config.toml
n_layer = 15
d_model = 96
n_head = 2
n_kv_head = 1
head_dim = 32
d_mlp = 384
vocab_size = 16384
activation = "gelu"
norm = "rmsnorm"
norm_place = "pre"
norm_eps = 1e-05
positions = "rope"
rope_base = 100000.0
rope_fraction = 0.5
qk_norm = false
attn_scale = 0.177
bias = "qkv"
tie_embeddings = false
parallel_block = false
init = "uniform"
init_std_qkv = 0.0375
init_std_o = 0.0
init_std_up = 0.0375
init_std_down = 0.0
optimizer = "soap_variant"
lr = 0.00635
lr_mult_up = 0.777
beta1 = 0.95
beta2 = 0.99
lr_head = 0.0155
grad_clip = 2.0
warmup_steps = 200
schedule = "wsd"
decay_fraction = 1.0
decay_shape = "linear"
final_lr_fraction = 0.0
batch_tokens = [8192, 16384, 24576]
seq_len = 128
doc_mask = false
train_tokens = 112000000
steps = 6941
dataset = "wikipedia_en"
Each number is 128 + 32 x the weight over the matrix's rms, rounded and kept within 0 to 255. Layers, rows and columns count from 0. Numbers have three digits each.

# down: layer 4 MLP down (transposed), 384x96, rms 0.301, rows 149-277, columns 0-47
# up: layer 4 MLP up, 384x96, rms 0.238, rows 150-277, columns 0-47
down149:222174112230130176143175167140195093088148089159191140117126212133111117080107150024207142099132125138156118108150139189043139076129188054146197
up150:157075156124164166109129120131115109109083099095213123066088119136144146118146113132180132124099159091099144166108156112163118055078154156084131
down150:148143135122083167099133149108113148114147107075124101161130130123143103127107167064078141140106075119208113117104143146171112184155152130126111
up151:095132114160075156110119164201138160080048119124104112140144101146096163135130128139123123148132145198098123104123119114177115111102100054099132
down151:092126097139130159127109104117142135171171144199137141166133172081134122143130114081205137157173099096155118137115136179109091109125110115164131
up152:150099105089059149136131128205137112093083154140126121063133139101136144159105103150123117097136114104112108090152077154156099109136156152120192
down152:120137158166148109140115151219149104040161158163149154125138111135144095109104115106167135186156131125096074149158155115098108102178135073154083
up153:149135152120090209104139141082197132135045068129215122105152101083155066201113066123102143128164088116156140163076126152207113105139171104125104
down153:127116108035156171057110114077139107164117095146113155137151104172113144166083179148124173101124109148173175128100133174059134074106091178154076
up154:089145200130073053173076139126131160141101113184125167122096065131086056167101141116139101194135116119138119112119154120112134172122188188117143
down154:136165094130168135108108087142162121118119098146139111134067122109135113137122175116174095129160056133134171126118094104114120121120077086145084
up155:186150201144129131161130088118144114090126144154192102088164147119192141071092095106180100136182095085112128117085131131144147166089135168093140
down155:172112151150115150133130072082142115170182067124169111086119180190116179078147137102076122154147133127145089138102101098139104153162119094118110
up156:134062116171135154145131129178115128122113148114123140103117134082128107100102060146140112084132134112149163145120107097128103134130146097137133
down156:070083125131099186122138113149122098115154135089098117143081143152172148103126145151138116134161115113155109173138146146129106091105140184132104
up157:160117151105139141105101163120114103147129096114157143125147096065097146127106119129181037083047103079123181098072060105130166101085160060124115
down157:088151134149110132094128145121103123169108130102089091056094186151106146124116156141129119136129114105209053158147163144109165089124070145097165
up158:115140123167133140139097153170187151059081136174205130060029114107174058145194143131117170104116100189076108120099186111136116108098154188157146
down158:135132176119134190183064175109128160122095098151102151128035081134118108082179116098188135152116093095173090103111149093149165149110077161168134
up159:125124105144081127171090135180119121158155100125180099133161108137147176147104139138107131123051039080115057143127157113033169094138086102151160
down159:114180075140113136137121125126093083099182122132151167149157164108160150155174129135159126156168106094156110189085101108135152142133145103118124
up160:102194138114116114114155150146072090154176159154119158111180138088142090104101115139099164177086170192085054153111155133157129090118147192119117
down160:170145146168125123092127118165138097111115142109139087131135106160107097141159085158225105122204173076071140136134125122119136153137118176135147
up161:106172165109113121104165138085129172138141085188161134139161110159097153085150127189138149110101085154113090098124147109119154167154196165148100
down161:107124106137125113087176183147146134129195108173105171153111149140164102120122111112184101146122197101101103129127147170089120128115111153123131
up162:134102097125132168160164128098125093180146095212120142095121127152126099107124144142119147167127118176199229122116160110093096117136132087127065
down162:098133098076143120168101134167132193093129146053117116134115170139124095119083145116123134089140157162088079104082137131164141128107129131102131
up163:102115110182091126113102111131144117107154147139103128132201128160097106115110128133169131147129105197151093137171105075159159153097184141137133
down163:155150102056140104121152242114122160175131142107127125118082167122141155120144085124132083117178119126138123127099176134143149087071103160077112
up164:107119161084108165151123111137113118057140125130131126057158123124143180090160112137145153113143104107156157159168085147122151114138145097170129
down164:089109139124129113138144114092100169143175133120137119069110149067123154086138127178114090176126159114181153145193097142170178134137133119097143
up165:129141172140113151138133153128170158152188140173096130076098090055124120140184134117154135089176134145131148176165142121120113082190081139100145
down165:125087114137129099123138089174113106093057166120150110162143161156128208158109076125123120128069125119076091101148132138148170170051138109161143
up166:170149187096094164106163128180115118127142095175088142099154089137229174182118138115135159071124188150134126109123150117138120173174101153116125
down166:137116163137139165138098123129148131178128129141131105096168158147098107129097097105103031124077150097121138163121121173146101221099150128156147
up167:109116211152107129077135091157124105085135063157096130131181101125129167158152171132125122141126089156109137149147130097118093066096136145145171
down167:103127108066132109067195138175106060131130127139119158096164173082137104135118106106150129176195093102120122132077110131122139148126100193163114
up168:098105186078094081116123101159111173056124126221134137138132086167171083107050046053123165138105070059095162142124136115117163084069157087120141
down168:149154142179118099195052085059104158087139140128139122104086075111131138111175118106141155148137151123119117128091134117167090120124065044169116
up169:129147109096132171037165153147152141082131134116108162116195161092168158160147165162167131197101114141150148048120126113139156109110138142112068
down169:134098146136134143122090099112149164189138134141110074158155115134087142087116113137133113142172123103117163197153147148153190117108105116139154
up170:105140114165131095089171139098096152153162174152113168135147125160114133121151073092163107114143131104159103114128139121097154094101101098154142
down170:142118110146101119061084158138077131140120115089142116152076117115133099116143146169103202129084109103136149100201156112158131142174181125181161
up171:138143082202099180148114143094150158118128158123149119118186180104053152088153130120111132123110165178044164160112149166159100125154157103197131
down171:138078187141141147122152153136159134081134133139085133139155176138208130089149149175139113146121135118179101163107146156152171139123143162119163
up172:123134092062110140162127130110091107113089116133108098103157093141139155134159203131107120151102109147134129111104109134107108095112150163156155
down172:162121128138157099117162122201141142109150149121125149143153127193141083081114129094075129114148108127155150122105171110104134111137144133085128
up173:107103140163134104081153149121126168105117120162134117151143155159114099099211111145123088152087113130101106161144185102153120167093126082127157
down173:126123128125126155064141175221169125105172096120126126077133154163063088084065170111165160123152162126115124177149085105175092146154149125094148
up174:075104155148098164199084105127183156099133062090135096143054125123180027098153101131079152107119112105132133107213113134137122193147143204125123
down174:144109099182147126170102068114126121097176088145137200156109119129075127139142115134078184082133102145145096173158068117216152107172100134148062
up175:154116145123131148113122134094118104110206098103104192160132220106115152100144081157109157118083130155085142170113117167168149103119060116142099
down175:109128130097087104140094141118190115145145080145151093106085141114127109112056157148139109190117097097132130068135102135092139090105129139121131
up176:108157128185142144125169110165124127165140120126120110108167122118132135171117113114123184159111079197174033115108096096115153146120155090128093
down176:137119171221100140167165109099129113131112166168115107158115082106111135128150168097077160136142164182064093141102091147108154140100092116099196
up177:116160116164126114126110070096148074093180125142098060113144123114208114135141120119090120085133103065148042098154116155108142112119118073160148
down177:143122057097165134169147073108112146141150078130077149122150140153165129108171129119169110122119130127116072142117167140091149163135065104085182
up178:188051181091092115093114112154133111134176157152143048072107121127143091140105111130180141124112167104194150170123089179196144141160127167100138
down178:134127118157112174107148113185132124183121092155116138107149102106180104142139166090185146205131071151133121138155151189139114097160105132125038
up179:100149103121116112115152219085144101137151121169142051104186099115106088117153178206104135153133149133175161153113134144121143089169131091126150
down179:134210134104093136153127191096158126139078123126120172090181161135123132127126148132148112118131100141177119147134138151162155136190139103142166
up180:118061192099154155137111156134124120060162183131152116067129101127150117129157146136066116157099125124161120161106119151182155164091125109073176
down180:133121195129145131091143157143162105125148180097116116083111103120186139096121162105155147124125122147052181151131131046154182133158137122137101
up181:090096145131130109132150129117154129086114193050045102087132143115099099141074080209138126090118123197071098145166128125139162107110124111105163
down181:147167122120139115127139137177132076182158106126203124112114125097126130139117075091188113137139121131113120101150154130102128116092143117134121
up182:086092113138126100103120097118184100138119099104151128142083082117093151137156119143167097086154114129124129176126129154106113114144130125105118
down182:091144111125187139081095078131184145148174089126097157143097092128135177082134135071227082065182153112121129141139168131109167141157137096127120
up183:125170115101131110136120094130132108155130117137145128172151123140098154151091125161126132087111145119144119156156110129090127151107153129184133
down183:167178118093117171118127137148115157123122166171139120147129181078140147124134155138157200113225144161147115142162161144144130117145089132147165
up184:140118125113108052186132082183105096169131127105133133127119123120161069108126065161172147142108122176109116122108094158107134150207112125140106
down184:127174119158084063155158143158116151103095105155122163104155114144150089071154086126105149123088130122121191091168111099164145095090159114157116
up185:100117136137112063074121118123182143057123192129100097047108100114168124126079090138109174136133132105121182134125111152128205083152139097088167
down185:108113095057171089121082078115066189110124146160154123133129174105137163128030125159088107135155098129112155169137163179171145055087139124122092
up186:127148145112135162118207139092130116126130119138165111130137108141102158097124072174110119147083083119110133087119149090120145204173156122158086
down186:111130067094122138122161138150160158120149108122147077091171106130117134164135091138152154120175136155150137078116151114101104172106071128073099
up187:165098164123084125085150154131167081170081121169121121092137103079094132175142090104225135128128123150184102142144095115187141099139176132131088
down187:113117109122161117138120094147123083170158184059182160154141164140146065140137099030245121161199114184131160120162048155141110150124113175135032
up188:100111176158151096132119100158167156148138058214125154155136115123104077126131124150130097170085117073137149148078114179145185136128188104128103
down188:114188129114147199117119117126131143176223104227176114159141133126129172140202098046182138091170083159198102142061187118136140165088096115107146
up189:134119190081122108160160154164116125104067139080116111119079079090136093131124070153122113182072088125155188110153136115155138149166136195136141
down189:147132183113133066138130116144125153088098225135104157153149107017171105154129129131134107117086107161174156120163172157152072202171169171129223
up190:059159098055099063166101090126156094117119088214115137151149108174108123096156122102092113154102127154123081186150136117142144167150163146163128
down190:126165131165146025179134123100165081131137170128120193160093147175102078099122090120125108145128163140095122147158117173118118219098144112092101
up191:150119149087093137113127158129148094143096191105134156115132151134149114115152090149079150138127175152150092122131181120175098152147063077138115
down191:130095101110142135165079114188087093135088077133173134083162171115165095146097136141167123143113090141198116134139146133081069134183088119097073
up192:122116155120107221101084089091168093109085156149142130117184142172150087142056180074104148080112137063177154116156110134091103121074159133151074
down192:143072164091123130125150177124143111121155105118149106125177075133156117161089186146204142106118072133123138127129125092070092056118055140162135
up193:077132166186118169187112184120185119106100150084113070096147096070183120163120084112147153134092087109080130087115101169142150092123104115151105
down193:121160108122144165159147133045180114142172164127127090177132141144086142170142120081128121120102169127142183089116132137136113071092108063062098
up194:083119163103147033157062161094149101135134077112141174124098136170128140073078137115164062087146157103119096129154150103144087122112168157178148
down194:129122170156126144130137075156086110105184133089102148199126124185129153110118130097074147130114163123143126128127099120163136125097151157092179
up195:104148097106075121116114185060159137153131144164120138119131077165115142156223156118103122111160057121082115150124110088081107137099116069138126
down195:113100084157155113074118214155125129115091169104150117156150138128145126150120118129175149037116154162079102092136139176140196103153216126111124
up196:115083147169139115155166128108129140050087163141077138131139114056125156167077126122162171109179174110145145098136134094167122130131116135095197
down196:144092103118151146148171097183135123179143069154150131143111116102084071122135102153108102138065092195098122126121157160073115145151069114110122
up197:140130154114095113129082128129166061124114147062104092160115103149139142126140182114124042118103126121182150098112153082122151120140149062132073
down197:109141122072118103104158168127125094145115085103148096137100093144148096132132136145147133101129083179189147057123177122164088049094142125150076
up198:164099125131131111255121120127129147176124192159107166108139139107196173123145169061155156165119128185173141120149117036129127132175105147144106
down198:114073105121108187092132146159145102132134105162162065087110135100178216141096084167192124080130101143109098157140178179132159048126146141095154
up199:126085160123131082135086150136150131136138110126138111111109114141063149147150137120111125117139124086111150162122140089042093123086095125126109
down199:165113121104156131060141119168151093118056119069139138150152110136073185146189178124189083115124121108099124118098143088125105131140126151174170
up200:138139167122102114105138118169153154052104132076112136094143093112116130139130074094145114132131117160141180140119091134124136137158120140138097
down200:091170127102136148171092155131106115048070169163108106149105127201147103137099089086126116139086097168097174140151084132125183155156153140105154
up201:122095166141130088085102086139149089150110161100114174119093108130109172129153124129162110152107124140108104137125167107109154123145100144120151
down201:156155097139171141156137087085109084147132115134066102109141128135123117145113113118130137111087156106183147088111057126185125104176173058169119
up202:121085167120135136164135091131105095178187156141095118135112141067144111121123076130163168139076110091177231088137123140150136141147149137102180
down202:112120123113122153166148083173124097167115116098095120149149121059143144115157123094144120157092071122126082138138135136104146126115090135119125
up203:091049155121075107140187117122127084130109163119132158086134095139085122135127109122178161100141097078129091124094101130177106118146110090149119
down203:142056095181110172130074164158047111168135132132186163147147156158152203149202110122114161159168162122119140092123122136134197215186167166148122
up204:121091163167108151163123079117146174150171112162159145123131142129125119200094132128122092148148100108131146114101090092097127126124138122099067
down204:137078129127126106162105075147100133098108142120200094166117070132118118067147107218122171146115150096172139116079081091093113164102143116139135
up205:098129106097150150130135122157154102181122119098131123129105163177160120123085123125127118166104128127097159155145134076165152131108148147133111
down205:105101152135075139142136104125078171121109161098116130094150158146085160144158181165143163151096119098134124080127099168085085134147138090120162
up206:084133117148106110176130070139144120136122107141160141102122076083157152147141127225145122113102114169112117091119152119160070145105130097132159
down206:094119122085136089112143087136046134113084204109178153121121150147135107127222123157085119176118081132096121145103107105147161181085117090107153
up207:169089136246129175159121135064107092134138110130087174141186102148147090120151141112157099108112161153108141170116090163141123115156129107102140
down207:134062133144153132140064189125150083165084120142088122151098114112142094080109215127143128134127127147125114168169105136141121130156109094142134
up208:107117144165133159151160097107180108157112152096103134071118120135075204076101138124068087096075122159149066155127138091170132094154098126154087
down208:150123130161167058120154128157073088162096187110132186191103151114199131156077131080106110116149122113181101122121116115220102126115114133130068
up209:091142138127095095170045115073162089168132120175085093086152136152186101145094131087084133155168116143140106130138149136123127063123143103134181
down209:097203101104159054085150148067156126063119175125106172109101198148189079164110141069167090155173118158101054180087138153127170060153042113100198
up210:123086113148131135197130156146176205164130142181135128107147102115107159124085118128127089149100112104139153095144089128140149174114163105171180
down210:146106086120181178166154108188150170117151094202118114113097122178078219100046103197135109113109118130088119127107140120153121174128123117159148
up211:079095145082079157125138144167110135117135204142138135090139089094125155130199127122107112069040113196129165084158180150206096105115077119139130
down211:108160100178125081110118133101119078129114053140137109145170136144162166109145090189093094156126113075086150107085153131094149161099088162109152
up212:095154183135101140124098179081139092106084116143153123167125089137161161133108099152091079089107133153107156119144077176117135115120165098109130
down212:094157155181150167170107099095109112125139072111145104117138179128124159148093106163103125164122123126167129141169142195107117157121167126110163
up213:143105143153146172105192129123136143131146168147132095158103150159106155159185066085128125103104071119136090130137119135124108087105181103170134
down213:087158145175075159104172157141121156165123137152127135073103186150091122116147076102101097130121064182143150139109102189089119107119138149126098
up214:066144142137111133115175117159121144139121159166118110083149175092024146126177088148062116153073117127147116129091125066147105128110156157165124
down214:174130146201105149109102149091084142117102055114101152159102087122136118132157084118065089140178150143160103077126153080164145132134093125117111
up215:096172120151105072131125174202107109089138111128035141122153115151129117139094141121195100107100166119141113096137176063097213162126137069122059
down215:103196082120102129103090170094166111120156119130200087108145107115151085121106119165154086129125159038133097114133132108121175183121091114083136
up216:126121142131132181192149145112143094101108118139153144149091136147115148140109095139141062145124168118126091121139119124120180139171162147139124
down216:136139106130096165237145144119241078115077110068099112152147107117090159158097089163126137083102145119152154116104082075141225090121187143116068
up217:088135124137101095161146181162139143113121132162166133108160107096126069148125109138115136143142095105120104192167128101048086177126111065127144
down217:091117094095137139183104075143144066169119130086150155164135140125170070179112108158093118130086120092078102070168122179134116124141152158151122
up218:138117146160081057135143121123155069179130113181102185162144157085067129104161126150112103087117129220080090150148161121105105128118181103092140
down218:133112134126164157098099091124160109134083140155119104077149134102052128130154158118121041150170102155100065177094138154157176144097104177124096
up219:080094106134172106134154103097158110093162125081096190113084137146161145147170197083151135157184137067132181153116084085160141097118192067158114
down219:132108125105121143096123118096143103098193110095077122089075142167164195134162138187128141156069097156112190110159101110129133115144115143074132
up220:152127127121138149168062117090193140155124139134112179109133126171098118093092106116157075146104196196131111053192138123090145121163183090164118
down220:143155098111118132104156104208038068178141150128113125146159111095238150137128128052211133124213111126119128177081139155104155116108070193133111
up221:149104162125136087178140123109066185164078116143162156133152113101174118154159120124106126172099129113090099128097089116111156073141122146113154
down221:106143091105173080126110082118124166108112117144139127155130136184124149159120041092113167102096160113185076087109114105114156119096079130115135
up222:156133114093133095112149146134150133121099199121112108160136101141153121116117122106113096098155097151081116160145139116158144095112167152153128
down222:152151116130080102172081176104182104125107095164159080143137059149120099124116101146173104086087093118104079103123076083104117094106139144141086
up223:133144099155124084143134076123166174119152139165123107085147155138070139115157116185125147124080080139192128107117129172084155073109163057127090
down223:103108078112098135125111171177113134122129139126138142181012145140081039080160085143244123096127064138132082148077132144109130125132131150107187
up224:152129124112085081181109065157097089036127110167151135136123152122144103133171107124118140101112132109110108120152106128145113144149135151170146
down224:104134061168195133091186129131095127127151107107153118129116087138153138100166112128117127140120069129129158112135167174062122097118082146141088
up225:142128099128135159078165097118144084131122161137135111117132097104103160093127089156099106112157068119159142147121120141178103177111138110183109
down225:104153096143132103099132097118109092089181118172169146137162183085166179130168093059137109118154096168137114116136129128066169115105059058118120
up226:117163119129107106129120088115128102136089110172120114098085149118090128167140181141117053124087128146166109099139125092093159119136128104167181
down226:075141152141135128132149157163130135122194176169192145098160165144167137156107108124183172025109201172140168125142106119104102137152130097123105
up227:171059149063119108064111118135031117132122120128087069122148138112068177072157103211086125113145062213162142138114107068142127061147103119151128
down227:112169162173116162156136119144171128132144142138219121121081084116133056184142148044171109167081137090128090100106174169108107129106151134084078
up228:140068143146050161130155130127107119149128134161114098097111144148111137208106161113185094128140157096136090135112137072194105123170138180089121
down228:062146094105140176143144119134100108141106190145165150094211095115178100111097145130186101118171095126182186121179153177103102056086142150135065
up229:114166093098135085122081133089134112103182095085161114120104154089115116148151149153104158045144130097115151184169151119159207141141123118148152
down229:135089103078109107112148145106146144143107145167105144161080181133191148162126120121141116187142122154153156114073171103180116122115162131161126
up230:114132059095147183087159145098120154066140164103139156058209113117123198112174098195124202154115119179078107076122131100141208129141112094165129
down230:155103134071130132153148149088161115141137166093080127120177082127117208149116183169071147114118117129153123083068146098167187137103086115132124
up231:131118082168115109112170077112159140151136109128128135117150089103139098098097115149142135178136167136065120120149149112088103085154134149146106
down231:115113122096134128094132050142116110128091132134114168135144111138159137112128061109193145163117201153172145150162107132136142145135120083092103
up232:157063136079158168110185133134138150116121121104055103102169123108104145106139086115152173150164097117134163181073128158169140073148123083110103
down232:102148099124096148164086146109090132144156120146185142128098174133070107118139125103123128155116123162142149078177193131122141145137116132126123
up233:109118097122149167150141091074090113145111117134147090107112083164104091100083095148119090121064140143104140140096127118143140130142172107200075
down233:077101134072127129143204157137130120130088107103098160150121115110155203108141102176154158125152112117161138200161219231144082077117187139171126
up234:135075132141132080121156147096141134164125138087156160112099103153164152150144132152105145117134119142141154128148141172139096133157129113112178
down234:133167139110100144125154156110147181122127082143118116155207081123084059185151128123121145128120122048148204113120134116127123137175176094147111
up235:119158127115135119137176104099118106092087180144099209128171107136147100166135058130083129127169193146104172173147105084120091123116144113213147
down235:130135135150127112137150115045135118157106128154166127142099084156145044104095100125103102124152139149171149131138144145100104102090075113152131
up236:144124116144076125174133151137158149110116089093059127159104144135083099129136129095108111176066117115167077121130175149151113034111106160171102
down236:056133158102110180114168130187132135094061118151120138173122205119130098137127158178163045204154148085175080149113152123092143064074102172120102
up237:109095141123148094063159097090090165096129155121137112106143094143128092104093116065112150136151088121073147085034114080151107117121144071097154
down237:143091142169145096096116148157140165167101173164090141126139123123137186119112165135135118166102141196091152117103136125150097091143105122080100
up238:120112134072077098128120158152149122178162103080114153062143084201136119117040201128173109112120092104111138113079212126089114077113127179105100
down238:124175076163153134130135181173140173156085119122115047140048144154144144132149125111079092138161112226090104195117123166117159106079135105137104
up239:110137167149115140115081093103156139127148130081180110179167106107156144108144181147085137069135179182117131077180120176120139158151126110132134
down239:158113138198136130116148142085151144078095138119126108194176045152088174095161099134109121129097136176086146136117142075135144134123073111141105
up240:198082152104156098141131128148120121141139119198126103090132153181148124189083132119209100129047062133119157182178139083124167108105178072152087
down240:170134108134167094097153094135077098092102161074115128142142144144196146110020128144158084066070146100102132179094102190108175119112147154028124
up241:115095160077139117158121084077088049134093112113129165110100144131127141154128076111130100115090138137080149108125150110118131108134109105106128
down241:117171110124154083134111173137084102125124088111149140134138054115069155112200174062183100089088139105114126101123099139117176116117168112077137
up242:112135172151172138123142105145133097116154162132112089154116132122147150172159100103136129162099156169105125151137096130138120106145122150126158
down242:108125116132170103138123090120133077113053122081149191112084142082150083096101153127197182149155165166122119157146134143139151128113138090070160
up243:158085105092132100115178116137133101109134150164139123072124136131093154092154121136174126084118134108176112153088078078136091129116178115100100
down243:094129103130155109062184120114069113170163152103149108075117129124118169165139070086174142132187071173147098117109112104179124211071099140169118
up244:079108099090095111156089144212131126100146130168132145112123136124140130130078072150177091107102108095148122115131106107066195115146130116120128
down244:092127110110142123116161119157121106139126111106150145189130135111127144200168066149133145106151116167119120141091141160093171116076073092155175
up245:079118086043170094128165137133105117104106117143092151090142107103096107137143125124116095135132170203058135147100212132090111098126118073110179
down245:141180071097111146151123088135158121129104125090132143203094123103163059151095122135171114089157174090125125132107145173107084098113151087120126
up246:132145106152062085133153133148112186150127123177091151153157166114122155123118087138150125127121132147143151128134103173147145137079140109168107
down246:113140148136130139091148152078157098159114155176134179121105107121145124099145113140068138093148180088104121181125088139141152137147112136151124
up247:100096151117146159144140172117133127104142124116128092129143081090114119126172086107136186132106149150130145136170169131142109114137137181140142
down247:145166111103175083110193136091118108157085175116103141122174118139118164167159163123105178120145110070135125155114171090127086107098074134153122
up248:153117114150087120158133174150225127140130154140113124148102128216170151127137176127130122166161066163124133180163099149125149068125150203126186
down248:138120136085122151077147078140111136115142143161141124119139069056153129133125086106152130104156160123133098091145121108140122130083077123147120
up249:086135091126113148087173134092195166061067058126102154129178132150132126112109143140144123113068080167132086104110078081100154103097111062127126
down249:078060100109111141117115129128141143168172107138105131105071166126135114158149081145140120168120096123154114097148148159141164110147076141133153
up250:154173140118146094147148145117160134094130117138066123090104086120139185099196156092143126133106135141134129141152104034062105115144122106086141
down250:125059163101169119140127148106191147140120116098089116088113169168138138153123129141100107155114123046129084136091131125148115114119171095127110
up251:127148147143166142156148161144110145143118131146095136122147154145086114097130103174143201092090130078148172169143113100143159125134150116116115
down251:107159142113101145090105118126121108110115115164140082120094076131078179144103107107152117100139143095191166182135108160129065099083108139104177
up252:106160141146114123151127049138144128104194131169178112104149031096127120110178079205173132133103062117112163078081131080154166128072159117166163
down252:064120140128153126127150119085126097121141147116154101097143202126129147129129070136196134146114129167141041097104110117196128074110140127103132
up253:125165151137093145083163093134117091137142099147144097127157082100109122077210159116089150177096128154161177095101127151133103094093164148138170
down253:120181141153143085107150105118120116142102107143163125133086156104132122123179148126109079149140080174129154074198136157141128110081170152131094
up254:120141131115075103109179170111087142187141124203230095095103104161087126160195131142096074095079114125110125111160101097186192141127143071096159
down254:158134110149157153142124164134098165068151163082094141160137125130064194085147070138110084099104106141134094078079127149101171138083122109121182
up255:114112094103093164152180116127142240134083094146103146111131088083114128105081182115134095158058143150111066142131140109132155148185136160103103
down255:139068049159119132102197220163148124088136089113124107162160177183137170090078142136147079139134113107141155133106168078141146066124167103116159
up256:213150099112151058090101091121118161144153151145121135193167120116111118166074118109134123099145136144122128141147156099166131133148149125147129
down256:051142125117146099075098109049120118119165166147181159173177088110077127156137108165129171121060080159096087153160078131137129113138159084149212
up257:095152108120088107162070073137085120110145124134119127151146050078128135191132077129240126206126115125092182071130121054150074204095114089140152
down257:027176115086116165145146109062113170143174081128110110115149101142199127197101151100193152224131115092132158100102157123104074111114138094120172
up258:126145158127093092116104133128115170121121154142146135147180135124101143159119117162075167092133096139101113122150154098171100110103115080165104
down258:159158149148129088097065117190127122101080165146153113161112106090138165144148077107185134055172079179104161126209093144129163116108158064100130
up259:158169142128101132079142165135158148099137166177169140125175130131134142140104128175102097123113088120148110095115181127088096107125182111183164
down259:174168112157152128183148107149067121082117122124081163144177188084123212151148109115115125204097129082155131140176086129085136157098117154188131
up260:158153140140025098137131098133146167107118170160106071142114170159162096202134082095089160099068145143167095128143097099156075163110123111152137
down260:118144102103130096186159066146127206127133189131132118124064103181135108170198197147134122126096113139108137142149121104173054135134082143118153
up261:125155146134104157126132122077086164124091143110132152086175183146186129156080176070094110148139122148136147118071105153163135167111132169094144
down261:143120133144137144125150144100137149084090167140115191166185159155150187172104124088138133124133095156137133130053168152137085101100143103136149
up262:170130088092120227131101132117157148082166138153147102115133119126100096128147149104138122184118099148202100145172122061118177133197115168194140
down262:129124037099181115134169112145102177137138096153129125081126080146140054127112166120175107113152067145123124114120145125092154120094148140059095
up263:144113131126136142075093106113107082154105088136172143106110169123091160115166116139183109137156112146109149128137075116139138141120152126121140
down263:160164070110186159119148094093111061129086093120155094166132196131174122162176119126190096087169086081136130144099083066097109154108172130083118
up264:179185054120086107131062133153139098099142094142107114119106137189123109149150068155156108186106050130178094122135132111111125078173170147169093
down264:128056136126148089116089135135103157149144113187079115144159147117105139099170108116141193121139090132123131171131136099217117130143117137127103
up265:096098079119149136072133143153137108114089087107146087120083094171174180181096119097124132126129102171110171147165153115068124147126142099094121
down265:132134109087118092119133141153115189114153108179116160143081105168109134130098175176126113115124070138167072115112160171099110105149090104101176
up266:136137098129124119138134095096155154103121123127134148098120121108053134077130155099108095136118121134156125145127215114095169115171127118155122
down266:141154100151157142157129119142152172099179136154103124174093112104127070066119147078142129123120121140137071163123183169059120114141165109144169
up267:138150069122091169111148074137120126135130132143134180079145135136125156106133124164105112130121109161149164143120150112181112142118146151118203
down267:133137102155101098106135137137146163172122160125170153107135210159157137097081187136112119113107145123164098162134142204132097123096111154108123
up268:125102120128110112095124093133149117110137194174099171054127118125087134169106078124163147143150143131143110150161124140185144093177099125134171
down268:144201132156132146097073130166115134156076112141127091192128148120118047142109116150093051156104163132122134105134132158084114102083099137158096
up269:094119151127081075152127131103078132123061131148158164104109111148136147144172127117144165097076134140173093136138148107109132132068150086173168
down269:192079031121125120100129113093185131109058166036107124107128172107091101136084109116147154089093112106124146060096178184136141089075109129159140
up270:171160142121132181152126153135119118138092105097115163105125113095103113094130088153143152136179202134152071164139138139079171110145113114159097
down270:143124101101107119107148175148140069132130133082210120132170152130091092052108079153087138110130130142149105169110145158068119149115152111111164
up271:092106116127134164157111111157149147139139158114089118110118136148154121105118073127176128155172173168064091147171147101168095107117083101129146
down271:076167183141141120182134110166139094119197100087160188106101114100099154144116108166162119106165129155133118103139150135117172069147120140109218
up272:139133202044093174135094141115079114162113096112113153164079144109115119137111101080110072072072131121164094140107058069170120125113116116136103
down272:128145186047152148118144167057109150118132082122127141076092153080150137138129156157170088102120121110180131115133052128100127118138110092156114
up273:111158062103106155159132123095170077125111104138102115100113153125124183178143166101107094160137146159139106186109128107123162104137141111117129
down273:093133136104117128108109178137147124124153137164131106086121120133153149136136138064148124103141166107142109111141133125102100140135118139102166
up274:085111148115147145117083082169154099099151175131139130147168135105153157078118081129098160115105138166055147119098120152136164088163119055128165
down274:162140156160130125091164095171138173124115160186112138142146097147118126113141101146093183101135177105059120160098161083128088145111131153115127
up275:141150135141146122154173117161140125183109155122086144120160110036135112181074127076136150180109131123137129152148154076129091128102109133127098
down275:080160100170091125151103132154070120151102102157074153149086150124126119112131151168118138113120130119145099116142110226168154122137131173138138
up276:105115116151122073200171135113117173169098134119100061147179103159165086197177150088101085170143098163102121116176050121136133113150100138133178
down276:167125101130185141122076143144108156148145129141094098105095082103116144109121076151131195112074140147167129142096103113152121102139089123158150
up277:139067150103134140174090117195128167161128159118129162170185121152150152075102089085165120057116181169154064129159155090157107156160141070137173
down277:146123104109121133098163165102147109152086122053129116082131156149117167131139186122100069169147075131100149148100123097129138186111129163127099